From a checkpoint of a small transformer trained on Wikipedia.
Size: 12 layers, width 96, 6 heads of 32, MLP 384 GELU, 2.58M parameters.
Architecture: learned positions, no biases in attention or MLP, tied embeddings.
Each number is 200 + 30 x the weight over its row's rms, rounded and kept within 0 to 999. Layers, rows and columns count from 0. The size before them is the row's rms in percent of the matrix's.

# layer 5 attention output, 96x192, rms 0.0825, rows 0-95, columns 0-63
093,204,201,241,204,186,184,176,187,209,185,195,237,213,211,226,217,190,251,214,203,165,209,145,165,166,118,188,215,217,196,207,205,247,231,255,185,190,118,146,120,199,219,174,240,102,187,185,186,186,196,195,212,162,220,168,196,180,224,244,144,243,159,182,171
103,193,217,212,200,204,226,221,167,217,138,193,200,214,224,230,173,196,239,183,179,201,239,209,208,166,176,159,202,168,181,209,181,189,209,158,142,196,201,265,166,201,215,188,198,202,252,142,202,189,203,231,208,174,298,175,240,165,153,160,170,149,227,184,195
095,238,206,203,190,250,218,237,226,165,233,180,169,175,178,226,219,175,157,198,163,217,274,206,144,216,166,177,257,202,215,200,193,190,187,194,222,197,133,166,255,192,136,277,221,187,144,231,220,209,220,208,256,221,202,205,231,168,155,184,172,192,200,163,227
101,216,211,253,240,236,255,195,197,193,209,240,215,175,178,162,162,168,216,216,208,192,204,157,183,234,205,169,193,170,209,185,211,172,210,188,135,157,179,147,234,166,129,160,163,167,236,263,185,179,206,206,233,208,249,200,146,228,141,205,234,237,186,138,223
095,144,138,180,171,197,198,225,214,205,209,220,204,194,173,189,145,193,164,146,154,254,174,256,207,173,166,175,172,212,177,213,180,221,198,204,190,172,162,220,219,225,129,202,247,233,201,242,145,215,229,195,197,197,152,188,192,163,180,234,250,227,215,204,216
099,190,203,167,202,160,211,212,224,190,208,217,186,219,190,223,197,205,255,262,212,232,212,157,176,229,182,185,209,175,205,215,187,184,219,208,170,199,212,213,238,232,223,194,204,205,200,187,208,218,191,160,174,204,277,189,143,201,232,254,229,207,213,190,199
100,212,243,229,166,235,210,186,191,174,270,231,221,242,215,171,186,197,161,238,206,170,154,206,260,217,224,191,186,187,248,211,221,212,162,168,193,187,235,251,189,209,182,203,166,212,226,219,197,239,153,190,159,169,215,224,200,220,207,173,248,187,241,161,150
093,190,228,263,171,200,170,177,187,212,186,189,147,220,226,188,198,196,251,201,217,183,256,235,204,172,178,192,174,237,207,196,195,194,248,196,234,174,229,199,170,152,190,209,169,222,193,271,124,245,178,229,188,209,217,163,246,150,246,208,186,175,216,164,191
099,160,216,198,160,205,162,261,192,203,171,173,228,189,172,237,247,226,203,144,190,229,253,227,205,177,166,204,211,169,239,238,204,195,208,191,232,193,208,196,210,194,215,197,168,228,177,226,251,187,192,201,200,182,255,153,199,191,242,191,155,214,171,157,127
088,267,232,230,201,213,239,220,187,204,199,150,213,197,205,179,176,188,176,171,122,149,205,196,180,201,192,183,236,224,215,193,149,181,199,193,235,177,208,222,165,267,160,203,178,217,220,216,183,209,238,246,178,208,211,142,145,200,226,205,189,203,197,186,252
101,215,192,175,202,208,192,223,188,144,152,169,221,188,176,187,221,237,170,203,180,214,220,202,209,212,196,233,167,253,194,166,148,196,196,195,148,184,208,224,171,145,198,258,218,153,216,161,177,189,227,249,207,196,239,229,182,261,176,214,159,190,234,183,147
098,173,177,207,207,224,169,176,152,201,203,226,194,184,232,215,207,214,144,197,181,222,230,199,200,200,154,196,236,182,138,195,234,238,206,162,173,219,196,183,193,213,206,209,186,206,246,214,205,159,165,229,234,181,213,210,186,222,211,169,199,224,217,278,199
087,285,157,206,211,215,209,254,187,235,185,200,222,191,227,192,156,160,190,199,234,250,164,202,209,212,230,225,224,212,188,172,194,205,205,221,188,139,195,227,258,184,184,224,183,144,257,163,208,205,179,145,183,245,213,162,176,210,141,195,231,202,218,215,184
095,209,190,129,192,221,225,188,199,217,219,243,192,156,231,226,184,203,194,240,207,238,202,219,167,241,190,187,163,210,178,196,221,229,219,202,196,175,220,192,218,215,173,194,248,183,279,168,232,167,229,172,262,176,221,214,192,218,192,134,193,187,188,224,193
105,211,176,213,245,229,250,153,202,164,194,215,250,227,212,190,248,174,158,168,168,186,222,200,203,227,235,187,183,220,228,204,214,214,222,198,157,196,194,220,252,218,243,154,187,219,220,196,198,165,238,199,211,189,171,252,192,216,138,160,235,224,193,224,202
097,187,185,216,185,214,191,173,217,159,143,206,256,235,165,154,172,200,269,193,158,163,171,208,241,146,216,191,221,265,256,218,174,194,216,220,171,216,207,224,223,177,236,252,185,195,182,268,195,217,184,180,256,198,267,184,214,199,149,184,232,235,201,246,252
095,172,170,210,230,203,186,246,220,208,157,216,185,224,239,146,155,197,281,141,177,206,235,221,154,180,150,201,203,224,189,210,161,230,173,198,160,221,149,202,163,160,205,186,193,224,120,189,174,218,224,270,213,195,210,197,130,212,192,158,196,147,232,239,215
104,192,141,158,242,204,235,159,186,177,167,185,159,240,206,224,156,164,198,205,217,204,211,176,208,151,178,163,171,198,203,172,187,172,187,208,190,249,215,249,179,190,217,220,173,235,252,219,162,232,207,210,249,163,200,260,230,156,224,192,177,187,208,199,192
112,179,213,225,194,183,206,190,243,222,182,192,224,192,201,176,190,160,203,161,166,157,238,207,219,217,183,204,170,237,215,198,230,202,197,145,182,162,183,187,215,245,205,208,187,169,213,230,173,209,243,163,204,177,216,168,163,173,166,298,220,211,198,186,243
102,185,187,187,200,198,218,196,202,231,176,263,178,198,186,231,221,180,240,223,181,199,208,122,208,189,245,230,173,152,209,211,193,180,230,212,205,193,227,199,185,207,288,133,141,228,184,104,208,196,188,214,179,181,160,257,243,153,246,210,162,168,223,188,202
108,214,190,250,158,204,173,246,187,167,226,247,136,177,205,180,195,190,277,179,181,228,214,171,195,223,175,178,200,170,194,180,200,261,201,246,217,163,177,253,208,231,230,220,175,228,197,202,184,233,193,210,221,211,242,184,216,165,211,217,201,184,149,237,205
092,200,212,177,205,238,256,206,232,174,199,121,241,234,165,232,220,183,165,217,227,169,230,176,183,213,191,162,182,176,159,222,240,200,191,164,209,198,257,216,216,198,190,227,171,225,186,236,221,190,229,203,241,186,149,166,131,197,144,170,185,185,231,206,226
109,208,192,196,208,145,150,208,174,196,155,192,204,208,202,198,194,221,205,213,194,232,185,176,184,133,194,189,197,184,179,160,214,180,120,239,147,252,205,135,210,148,199,156,202,182,178,153,194,210,170,251,269,238,213,262,189,189,208,153,208,221,185,217,180
086,189,159,210,197,153,263,185,202,167,232,202,245,226,188,175,206,250,193,181,265,211,214,166,178,192,213,191,230,209,176,203,238,176,209,204,203,230,124,204,194,232,154,226,206,192,168,192,220,207,164,188,181,231,252,200,158,181,236,185,196,181,240,203,182
114,228,201,205,204,193,240,160,213,178,222,202,203,193,231,214,177,185,247,234,154,183,198,211,199,228,182,198,237,238,184,118,260,202,163,187,210,205,218,210,153,205,219,207,195,229,205,178,254,161,203,171,208,220,218,211,195,207,257,196,253,163,172,241,210
100,223,206,241,216,215,223,187,175,171,182,209,185,177,224,165,215,216,184,204,249,214,206,213,199,196,217,169,184,257,205,131,199,195,167,177,197,176,139,181,155,155,174,152,140,257,194,187,200,149,227,187,198,176,174,215,182,173,234,165,238,215,240,204,198
097,181,204,141,252,201,186,268,268,201,203,236,237,193,225,180,183,195,194,149,192,190,176,185,239,215,192,229,200,177,264,203,213,148,175,148,207,221,142,208,211,229,215,203,196,197,171,163,202,237,238,201,171,251,204,253,148,177,217,217,245,209,178,180,203
098,141,218,207,177,180,198,231,125,207,198,211,199,180,114,189,153,220,175,179,174,242,156,213,188,241,220,191,189,192,201,204,210,227,185,260,167,198,286,257,239,189,205,265,208,164,129,214,212,248,179,186,219,224,218,157,224,198,156,256,208,202,224,202,175
111,150,152,188,196,249,191,206,193,270,110,247,195,207,187,221,238,218,258,160,252,222,207,181,233,188,230,156,157,232,187,185,180,215,209,183,182,176,206,177,203,185,253,165,222,215,217,250,227,165,232,224,205,193,112,191,219,211,176,181,211,231,209,241,211
108,244,185,169,186,195,129,204,205,197,187,253,213,210,254,153,204,176,223,226,197,213,259,183,186,167,176,218,189,177,201,201,208,256,251,179,230,198,173,151,157,196,157,194,230,235,196,191,160,251,195,228,245,176,164,164,166,227,176,243,252,175,222,140,201
100,195,175,206,189,199,221,256,216,220,175,240,222,212,260,230,209,188,251,226,164,266,211,220,180,218,221,187,182,195,162,225,241,160,189,203,177,170,197,249,201,212,247,204,197,256,224,201,165,142,205,209,200,162,214,117,159,214,236,179,202,198,205,233,207
096,204,219,236,189,249,216,248,251,238,215,259,129,195,248,161,179,170,211,181,195,181,196,195,271,227,162,178,193,140,227,212,177,229,182,205,228,141,157,245,275,205,142,191,189,222,257,196,218,204,170,222,151,198,228,221,217,237,245,232,230,221,204,190,214
104,177,225,216,223,214,236,227,214,152,153,218,247,263,192,181,208,182,189,228,172,236,211,174,234,222,190,214,199,194,181,255,191,227,139,190,181,243,219,248,190,180,243,192,196,198,211,177,168,157,183,244,200,229,191,194,230,226,166,197,208,253,191,182,211
100,218,193,200,173,166,223,276,155,221,191,162,189,213,207,190,189,219,148,199,241,180,203,241,206,181,169,218,182,159,237,156,202,158,154,244,207,218,198,272,170,182,161,179,176,180,190,167,148,207,146,256,236,212,171,168,219,231,205,205,139,223,188,230,192
106,189,241,167,182,159,161,183,197,138,236,215,198,192,206,196,163,183,158,230,227,174,220,178,228,209,181,212,186,195,212,175,224,162,226,173,239,208,210,224,167,154,244,238,219,260,167,174,181,254,148,158,252,210,197,203,194,187,221,179,149,172,194,170,264
120,218,170,188,181,174,231,190,185,205,213,188,189,210,167,181,158,241,203,228,209,175,174,207,182,200,178,185,210,229,208,182,170,216,175,170,225,167,189,170,189,264,177,225,178,185,189,198,217,186,261,250,190,215,149,188,175,251,207,188,193,217,208,200,155
104,232,191,187,159,213,191,164,212,237,189,181,177,224,233,205,212,158,227,212,174,212,245,173,197,248,198,179,215,214,140,179,167,205,188,235,211,180,202,157,236,213,186,206,210,200,232,169,203,213,210,211,189,205,180,136,213,262,218,247,172,261,196,215,253
103,224,164,234,202,190,181,200,206,184,198,236,206,205,211,204,269,209,219,218,163,249,190,224,176,217,249,220,215,245,196,161,208,171,181,238,193,193,204,163,170,258,184,243,220,215,237,214,199,276,176,149,252,186,224,197,186,212,213,218,221,221,163,143,194
107,245,187,187,194,201,194,196,236,253,191,222,189,239,214,194,202,228,243,168,176,204,190,212,184,189,225,224,203,212,242,220,216,242,151,195,252,228,148,161,191,221,169,175,220,162,222,178,215,202,225,182,159,168,223,206,219,222,186,214,217,186,226,178,206
092,201,205,159,209,214,205,192,217,181,229,225,247,215,177,217,210,187,173,204,191,179,174,273,164,199,231,187,174,175,185,211,206,269,233,227,196,224,205,248,203,211,208,183,207,186,209,230,187,209,226,216,223,240,119,239,211,140,225,111,165,218,165,268,216
101,211,200,184,227,186,250,192,285,196,206,245,172,139,192,170,172,210,243,219,216,209,168,241,193,216,214,198,211,173,171,220,161,163,191,179,220,154,186,181,264,210,179,213,192,207,209,211,230,176,165,216,200,171,187,202,241,218,236,164,273,185,236,193,171
094,199,245,232,174,196,208,203,164,218,252,211,182,205,196,176,198,180,141,217,235,185,195,168,216,179,202,162,221,192,231,175,229,223,229,188,184,228,187,163,182,152,216,273,188,221,206,212,239,205,199,197,204,156,220,187,208,211,326,253,215,200,221,221,212
093,234,245,196,181,201,225,195,246,184,223,157,213,179,173,180,226,210,155,260,220,183,255,206,205,234,202,191,213,164,165,230,185,185,220,153,230,171,199,209,237,218,179,217,183,172,193,278,164,210,211,155,171,195,224,129,223,231,213,249,188,186,221,145,214
102,213,186,187,198,239,201,175,175,184,250,257,232,177,222,177,229,216,207,213,188,236,164,188,183,217,167,147,205,189,251,176,136,177,191,209,194,183,180,207,180,162,187,198,172,216,194,218,246,212,172,197,214,233,232,251,237,171,218,135,177,192,216,225,184
094,214,228,199,186,155,208,223,186,214,177,200,187,221,190,216,155,182,201,261,236,166,195,168,202,158,228,181,222,194,150,165,269,171,217,223,181,237,175,263,169,207,282,140,129,199,220,192,200,234,239,194,202,198,227,164,210,204,191,173,181,161,177,197,194
092,203,200,221,220,194,189,212,190,197,198,209,194,206,177,175,176,167,191,186,183,151,157,229,187,190,202,217,240,208,166,167,169,202,219,198,197,203,218,200,129,219,188,210,221,172,189,190,155,271,222,224,185,181,180,166,182,198,173,238,170,202,259,138,211
091,167,238,211,181,121,202,172,273,194,167,200,201,256,189,167,212,178,170,158,179,187,223,209,196,180,175,190,169,141,221,213,206,208,170,138,203,181,135,253,166,204,191,178,226,158,177,243,198,167,238,201,211,214,151,137,257,251,197,205,190,223,189,174,227
101,205,189,133,165,192,198,209,273,216,218,194,176,189,165,207,168,242,218,213,204,228,204,175,188,212,216,232,196,218,231,220,210,127,198,203,186,220,211,194,218,218,190,182,158,212,172,204,189,241,197,204,177,145,189,239,207,132,251,205,100,127,205,150,234
105,162,207,196,181,205,218,236,214,197,174,183,179,193,187,233,207,162,214,133,229,180,225,205,193,186,236,155,165,190,180,249,187,164,194,216,156,183,224,201,193,212,217,196,269,228,215,250,189,220,177,264,185,194,191,147,199,193,172,188,170,123,221,219,232
086,199,230,193,216,208,234,253,249,184,133,164,218,240,226,188,161,193,258,178,178,190,200,247,205,222,204,228,173,237,185,230,178,155,155,179,216,150,203,243,259,172,200,208,162,250,260,186,195,139,232,212,207,210,224,154,171,189,224,219,207,188,234,167,204
104,206,193,188,177,198,211,215,219,187,208,194,209,213,215,206,162,173,240,252,227,204,223,149,212,215,221,237,181,231,197,218,238,162,198,173,200,167,168,188,212,202,206,210,201,225,178,136,150,208,193,142,147,190,143,204,167,222,227,246,194,139,191,206,155
091,185,184,207,187,163,230,236,230,183,208,221,155,172,208,216,226,209,236,212,210,214,250,210,191,178,201,164,168,228,151,155,166,149,177,268,242,241,178,225,181,215,160,176,250,225,225,224,234,232,200,270,215,220,272,203,192,212,222,227,222,159,193,239,232
109,220,228,143,192,179,204,171,200,212,170,210,196,180,215,206,202,179,193,228,228,223,185,172,225,208,207,269,203,176,183,172,196,149,227,204,187,227,235,161,227,262,204,239,169,167,235,183,237,225,182,199,182,195,259,176,246,251,174,189,173,206,192,232,190
103,160,224,174,164,203,184,164,184,209,223,154,189,170,243,212,209,215,231,228,219,218,246,219,193,182,215,205,221,176,209,187,181,169,215,169,226,113,264,163,200,169,180,155,202,178,171,174,212,260,235,199,175,205,228,183,254,206,214,212,226,182,225,248,90
100,212,170,244,293,195,229,212,220,211,255,238,176,220,182,207,185,196,190,190,227,215,176,190,154,167,188,204,242,194,209,159,229,222,205,174,224,204,136,237,139,248,167,178,199,225,167,209,205,191,206,135,182,229,216,213,192,236,217,181,207,207,185,170,192
101,178,202,174,203,187,198,250,164,243,178,170,198,203,228,183,154,269,239,178,186,227,153,197,184,213,159,240,199,207,250,222,218,209,202,208,200,182,182,218,185,219,193,258,207,173,223,247,209,180,162,210,130,200,203,154,180,224,206,212,122,150,159,193,194
089,151,196,180,158,219,143,207,224,259,181,147,233,187,238,257,197,216,178,179,190,219,230,201,186,159,177,199,176,204,232,236,183,249,168,173,236,206,223,257,155,158,171,196,201,190,206,201,142,200,247,217,190,231,218,180,281,154,175,191,153,177,209,256,169
096,223,167,197,211,210,220,226,231,194,218,202,255,235,137,197,249,181,232,180,191,209,219,177,201,173,251,206,180,165,213,189,156,201,202,210,161,180,214,231,206,226,272,172,164,245,195,216,280,273,207,198,157,244,125,239,234,138,238,214,213,227,153,188,211
094,243,201,236,169,203,203,223,183,219,206,239,172,187,150,200,188,176,175,253,197,197,226,198,222,127,219,190,225,195,240,214,232,216,219,237,221,238,134,218,193,201,199,225,169,148,145,218,212,216,187,225,129,220,191,176,206,194,242,196,191,220,184,229,207
108,213,259,214,190,173,150,206,196,230,237,190,202,165,196,207,197,201,124,230,166,144,214,150,235,225,178,150,192,233,254,188,197,240,191,165,186,149,205,173,160,193,230,244,207,173,152,271,260,209,223,209,155,198,225,197,182,193,266,221,158,216,203,180,227
081,197,220,187,187,134,203,205,187,186,223,225,201,253,200,189,225,196,161,205,208,164,216,230,183,215,233,219,151,209,186,197,208,229,196,209,202,218,166,183,275,200,209,169,201,173,217,170,194,156,114,209,244,181,179,165,231,205,206,162,162,187,224,206,195
099,173,167,194,184,216,232,273,173,188,175,196,178,202,205,238,195,208,177,229,188,204,216,169,247,191,204,187,191,167,228,145,192,207,166,202,146,229,134,243,217,158,168,184,232,226,209,122,218,196,213,230,241,214,176,259,227,179,225,149,207,197,171,237,178
107,170,230,244,184,224,242,136,169,149,219,189,219,158,205,190,234,191,186,175,199,184,194,223,218,201,202,171,199,198,232,200,133,211,212,189,197,167,227,197,205,181,213,163,188,202,189,230,204,222,217,245,185,237,218,213,194,163,162,217,237,191,225,236,163
097,185,206,136,184,225,173,231,183,249,172,231,212,247,176,229,210,193,259,190,245,193,193,191,165,180,218,220,235,215,210,191,173,265,216,209,182,262,192,222,231,196,153,210,201,171,211,225,223,203,200,149,153,184,177,183,180,269,285,250,211,234,193,220,177
104,192,189,205,236,225,192,238,213,187,190,201,203,194,187,212,191,217,217,156,190,225,226,195,208,175,211,244,202,219,170,213,248,183,181,150,228,122,256,159,262,194,183,249,205,233,161,210,199,144,215,151,192,233,202,196,190,240,229,207,210,193,220,177,202
106,212,211,188,225,186,176,228,269,137,215,183,177,220,186,212,224,192,212,223,140,190,232,232,218,184,165,208,213,183,177,184,234,201,139,175,211,204,167,194,188,265,238,216,202,232,210,217,172,201,177,197,233,208,225,198,207,223,210,221,234,211,221,242,243
113,195,175,186,216,160,222,221,168,227,177,232,224,233,214,192,174,148,178,230,262,226,154,200,177,196,172,174,172,194,222,211,206,220,215,212,220,181,231,261,144,159,201,170,195,213,177,116,205,209,245,205,164,173,182,196,148,186,198,184,246,264,236,228,195
105,196,174,186,205,175,171,165,200,224,173,209,206,140,236,216,174,169,245,174,164,205,142,213,208,148,216,168,150,225,169,180,180,123,109,189,208,174,208,207,199,209,188,214,199,216,196,223,213,184,216,210,149,211,214,260,194,161,208,234,202,207,241,225,226
101,207,219,199,190,231,243,249,198,236,179,241,213,204,199,164,159,165,169,222,186,174,205,212,251,176,182,164,192,214,179,173,237,212,182,199,173,178,232,133,220,229,168,146,193,227,169,216,230,170,215,242,158,195,167,200,162,162,168,234,203,212,191,214,205
099,185,168,178,195,187,212,184,209,214,209,162,198,166,190,224,230,207,216,183,175,154,194,163,183,173,215,135,186,249,159,217,193,200,186,243,175,177,268,163,186,229,240,224,213,169,267,216,194,218,249,238,216,224,257,218,232,201,182,194,206,197,164,214,205
089,200,267,200,215,206,131,247,167,184,193,222,181,169,161,215,234,198,247,165,157,162,197,170,190,173,179,166,211,166,192,184,217,218,212,211,226,217,166,209,224,236,229,161,231,224,150,243,209,212,182,227,183,184,213,202,185,165,203,235,177,229,224,171,203
094,195,255,209,197,134,183,167,253,186,173,174,192,139,193,226,225,219,230,196,156,216,252,231,122,177,200,221,188,190,161,218,250,97,175,171,209,157,202,229,177,216,215,233,257,191,209,178,175,189,251,173,262,218,256,206,198,186,191,181,174,150,183,219,213
098,216,211,233,265,190,234,227,252,164,194,195,206,211,220,188,236,221,207,168,228,217,217,191,171,199,191,209,222,180,184,181,192,174,220,171,232,190,197,240,198,177,203,153,180,182,167,251,187,169,196,181,259,185,215,165,237,212,202,159,127,167,259,185,185
098,211,177,210,205,172,208,223,178,218,169,196,194,193,219,242,184,175,253,178,193,213,224,135,183,190,182,197,217,241,249,190,152,179,211,199,168,203,167,158,171,219,195,177,162,201,210,212,211,200,192,248,216,206,232,214,189,179,207,201,193,172,163,240,180
093,214,179,170,238,252,178,232,186,204,202,235,237,178,229,158,192,181,225,180,229,214,222,207,212,234,160,202,215,202,272,198,196,212,239,221,196,206,200,227,204,163,226,254,157,128,274,210,239,212,221,197,239,263,264,239,196,210,179,176,236,237,183,220,169
105,193,193,180,198,216,181,213,191,219,242,242,231,191,217,175,161,220,189,219,241,202,246,156,191,200,223,187,249,220,204,199,238,191,223,187,139,157,252,152,158,192,227,186,177,131,183,169,227,216,220,161,233,185,197,226,179,211,220,211,143,192,205,178,223
105,159,250,192,213,198,206,153,182,196,174,173,250,201,200,218,216,210,172,162,178,219,220,247,184,247,231,246,163,171,222,230,228,236,242,167,202,255,230,181,277,219,217,187,223,168,211,253,175,206,229,214,208,207,201,159,228,186,221,145,197,167,202,214,154
107,203,167,229,194,169,231,223,164,158,213,194,182,214,201,199,177,242,194,173,177,196,227,223,182,193,185,197,170,207,137,212,245,223,190,219,212,221,194,221,230,234,192,195,219,214,158,121,161,188,188,199,187,211,172,167,198,108,184,197,168,219,236,237,199
099,251,174,201,219,209,194,188,192,184,204,219,184,184,211,167,181,213,186,216,202,191,188,188,199,192,200,175,210,237,192,227,245,291,174,190,223,234,219,138,199,199,211,226,204,180,197,261,242,171,224,187,168,180,181,171,168,172,224,193,215,213,208,181,242
097,189,166,168,179,220,215,235,227,190,193,183,194,191,203,188,206,194,189,199,232,284,223,255,178,191,198,213,136,202,186,162,216,198,177,183,168,190,189,180,247,195,178,192,183,238,192,220,123,188,214,248,254,230,149,146,210,238,150,228,189,222,196,178,204
103,191,236,174,215,203,234,206,149,208,185,192,189,184,207,230,168,201,186,206,204,155,205,187,193,209,210,199,180,188,189,180,222,217,150,236,189,133,194,203,160,213,242,148,202,196,161,152,224,176,188,214,171,171,143,228,186,196,104,238,145,178,152,197,120
094,186,219,192,175,211,130,219,179,199,222,182,210,167,196,231,239,190,186,251,179,211,176,199,190,184,227,193,212,181,241,199,158,243,214,224,193,191,205,209,164,158,235,207,198,146,174,223,244,247,181,143,193,230,177,289,255,172,254,198,214,161,214,181,198
110,217,160,170,182,227,206,200,187,181,237,181,154,176,185,144,156,220,191,188,218,182,238,243,218,162,181,204,212,184,219,216,176,259,146,202,195,238,219,186,216,220,204,171,218,159,170,181,202,214,200,275,204,220,175,185,196,203,137,206,215,236,148,224,207
097,170,238,188,201,202,195,247,232,251,213,159,194,154,213,255,162,188,184,194,162,209,203,218,209,227,158,238,212,272,234,196,213,194,200,228,218,149,167,208,193,144,205,248,195,189,106,222,183,200,194,167,183,169,197,202,240,145,233,252,212,174,209,198,152
083,219,193,191,207,194,172,141,124,190,175,163,215,240,164,233,248,152,238,188,156,207,221,165,168,164,223,191,202,194,197,262,192,184,229,253,169,232,207,189,133,158,272,164,171,176,261,188,194,206,219,205,177,178,190,225,205,177,221,199,175,160,232,224,154
100,173,232,180,261,202,172,243,258,201,178,231,229,161,221,195,183,228,161,191,223,242,186,147,172,218,213,201,189,168,193,196,249,166,166,185,223,250,194,218,218,209,235,302,204,144,148,215,239,186,182,184,161,185,210,221,152,244,179,225,177,214,188,205,218
094,183,229,198,222,189,222,170,208,220,176,221,178,220,187,200,181,251,197,165,208,202,200,218,171,214,149,183,137,162,227,163,227,217,161,109,198,205,201,177,237,158,214,212,136,167,224,176,203,194,263,188,202,201,223,153,213,238,204,228,195,169,222,166,133
105,204,182,197,237,150,234,223,166,201,202,211,221,200,199,197,189,235,126,235,197,168,202,191,177,247,184,207,233,181,159,208,208,194,223,188,232,201,213,202,206,212,183,211,218,176,199,164,191,180,167,233,256,232,168,169,184,176,173,229,158,181,192,199,224
098,125,165,159,213,195,158,231,240,245,196,161,252,198,161,203,187,215,212,175,259,232,203,210,209,163,234,257,194,182,209,200,177,211,213,209,192,212,289,245,201,186,283,177,209,168,223,190,166,273,229,227,172,225,166,221,213,217,150,212,152,196,163,153,175
101,222,205,183,212,207,245,194,172,194,216,199,192,183,215,274,190,178,120,193,208,207,201,200,174,217,179,206,220,227,194,187,186,212,254,210,265,188,231,148,193,221,197,239,170,204,277,185,214,169,129,179,162,164,156,231,202,233,205,189,174,158,243,188,240
101,204,183,189,221,151,180,222,195,195,232,215,230,175,206,252,196,176,141,188,205,200,173,211,198,180,195,212,169,186,236,179,189,193,215,214,213,215,249,203,138,179,168,128,202,229,237,178,223,186,187,190,231,201,209,201,170,172,218,172,202,210,174,201,195
097,182,178,174,177,193,204,197,172,195,209,189,200,186,160,191,201,176,227,157,234,170,189,197,149,213,181,195,180,148,131,201,199,239,229,211,212,200,201,212,175,227,196,199,192,221,235,226,223,277,200,182,228,127,158,206,153,234,148,177,263,164,185,239,201
104,180,215,205,126,172,203,229,232,237,220,161,163,200,178,277,237,219,180,248,192,228,229,207,203,220,228,225,196,217,189,195,200,155,215,209,229,209,203,246,209,192,154,195,224,243,220,204,214,212,213,161,164,217,234,161,224,161,286,194,201,192,160,227,134
110,173,230,201,189,191,198,230,154,176,167,227,183,170,177,221,210,181,240,195,210,240,185,198,185,220,231,213,207,174,229,159,171,171,238,200,206,219,150,196,170,193,197,243,224,228,217,183,209,210,173,202,214,189,143,166,217,183,243,194,236,181,254,211,191
108,234,232,185,219,214,272,190,176,172,221,173,189,224,203,183,212,179,175,241,224,165,227,199,188,171,201,185,207,147,194,173,128,240,290,223,207,189,183,210,206,199,171,175,178,191,208,175,180,183,118,209,179,197,144,220,244,247,218,181,185,193,211,207,250
106,190,219,218,183,176,192,183,163,186,152,226,273,216,170,154,222,187,187,182,211,224,184,202,241,172,283,205,163,146,196,198,182,181,231,176,168,218,195,221,222,163,259,173,185,205,220,213,202,181,168,174,217,205,194,192,249,192,203,198,188,242,219,217,190